Part of a small language model's weights.
Size: 20 layers, 4 heads of 64, vocabulary 3172.
Architecture: LayerNorm before each block, rotary positions, biases, untied embeddings.
Training: a variant of SOAP for these matrices, 1231M tokens.
Each number is 128 + 32 x the weight over its row's rms, rounded and kept within 0 to 255. Layers, rows and columns count from 0. Numbers have three digits each. The size before them is the row's rms in percent of the matrix's.

# layer 7 MLP down, 192x1536, rms 0.162, rows 173-191, columns 320-383
095:104138114116134148165151172105148080146168085152110171114172154117101165160146142130172092140140191177128136159112080111095076151136101153092101136144132158120122092068137144089170148156117134
101:168150161097214106109146131093080179179164050107180131164099101106192112110147131172113089132180128142122125148096125151135151123157096106145184146080135105100164096153119130078198162145110129
100:093115169157141121098183115128069135108171156100092149125130056110144116118166120142115165093164088110124092146115147097130121142157077173116133099184130112159110124062112130155130120089119136
103:106140121116110138120131182115121116108144153117164135096151085129120133075180090132132138117115143110117091146008168114144119137152135188085127147129108092127110191145153113146157071121120196
099:089148152137129071102121165113146103151184142081136117125100102103095156125117146174147090040097073134154116177103169211118096146105170123131146174114121109079104140121089141117119147122205092
097:090114139136141121151172085135145178098171165091098117151128136132128113090137154096148115101140158159202161146123171135122108189156148112089113123118153114131158069140155183117127185150146107
098:161130149124134117203093102099174051170078113111112102123076156110116110128119122157129098110149065138121136190095174080143084120148165110126123154062082119141123179138086166122178168096138089
101:137155171150107156124088138072124131112122120095122162147108159104160119125101159171126102050146113116101101137166143130140182173118151165147171178206116130141105114074140108143123087121137139
100:100130143135141085193143114151157109070142150182104071119129108079192160095133208119125172216131105118083127129147122108149149088129075168113102154116154087128168151029178105122120143121058122
102:156119149155156168104064103117149132079090182116088143110168142118129129146117136129111196170107158096057143141161147090089127094140118177135131125194102151158115143102102096162127127143085094
098:168170134119117133139140094193132133085089150149201164118139133185151110172109112208127148175132122102171088111095108159103129122172111121100106099163135147099126198180108146118167122129154087
098:167071132135198137142132107100116125138160175102143129179153115114160108078137132129140131149083086124144126150147123128123103155098106064141084132102118129161172151133087123072146100053162145
096:082157078100050102159174068130157112130107093154121099188147156106089120172175073110086113129133147113128141122112121091197143157149146088115069157110158098193107156087105161062058115138127139
102:070081151119161098172098155124149183118100170125118162118123103116143195138100197076112145149150120101076164096187192118144131160146114110155196154122097170146127119099152058108184157218119126
103:181097136080137095117117177118080196164140119151138116094143123108088128124099232109164174163125144125153077107144137137096125136093127097118134162128163151170147099119095089137166075142143146
102:100087130147134120167147149095132213105129102134161084140113146141102129165091181083140111152168187133134140121096131117171111095147079137117125166102095055172168118120094148165099127138164110
097:109163169143165140109162112118103159122097047112089138105108100100079090099052141117161155143152115103132132145120074085127166126109165115083131131144138113143131124130119075122079163122135110
099:081114150112133110147074094136126136179114127156165117134132174044137142151133154092123160130113128136133101099089123089109141108124088096156128106061126167202156065149142102140097115132142108
100:159132162160127064131147127104128105119159084124095115103156170072117103058091117146144163096138124095099109131128134039141163176137136107129090170172107132142124141070137106107126140116088134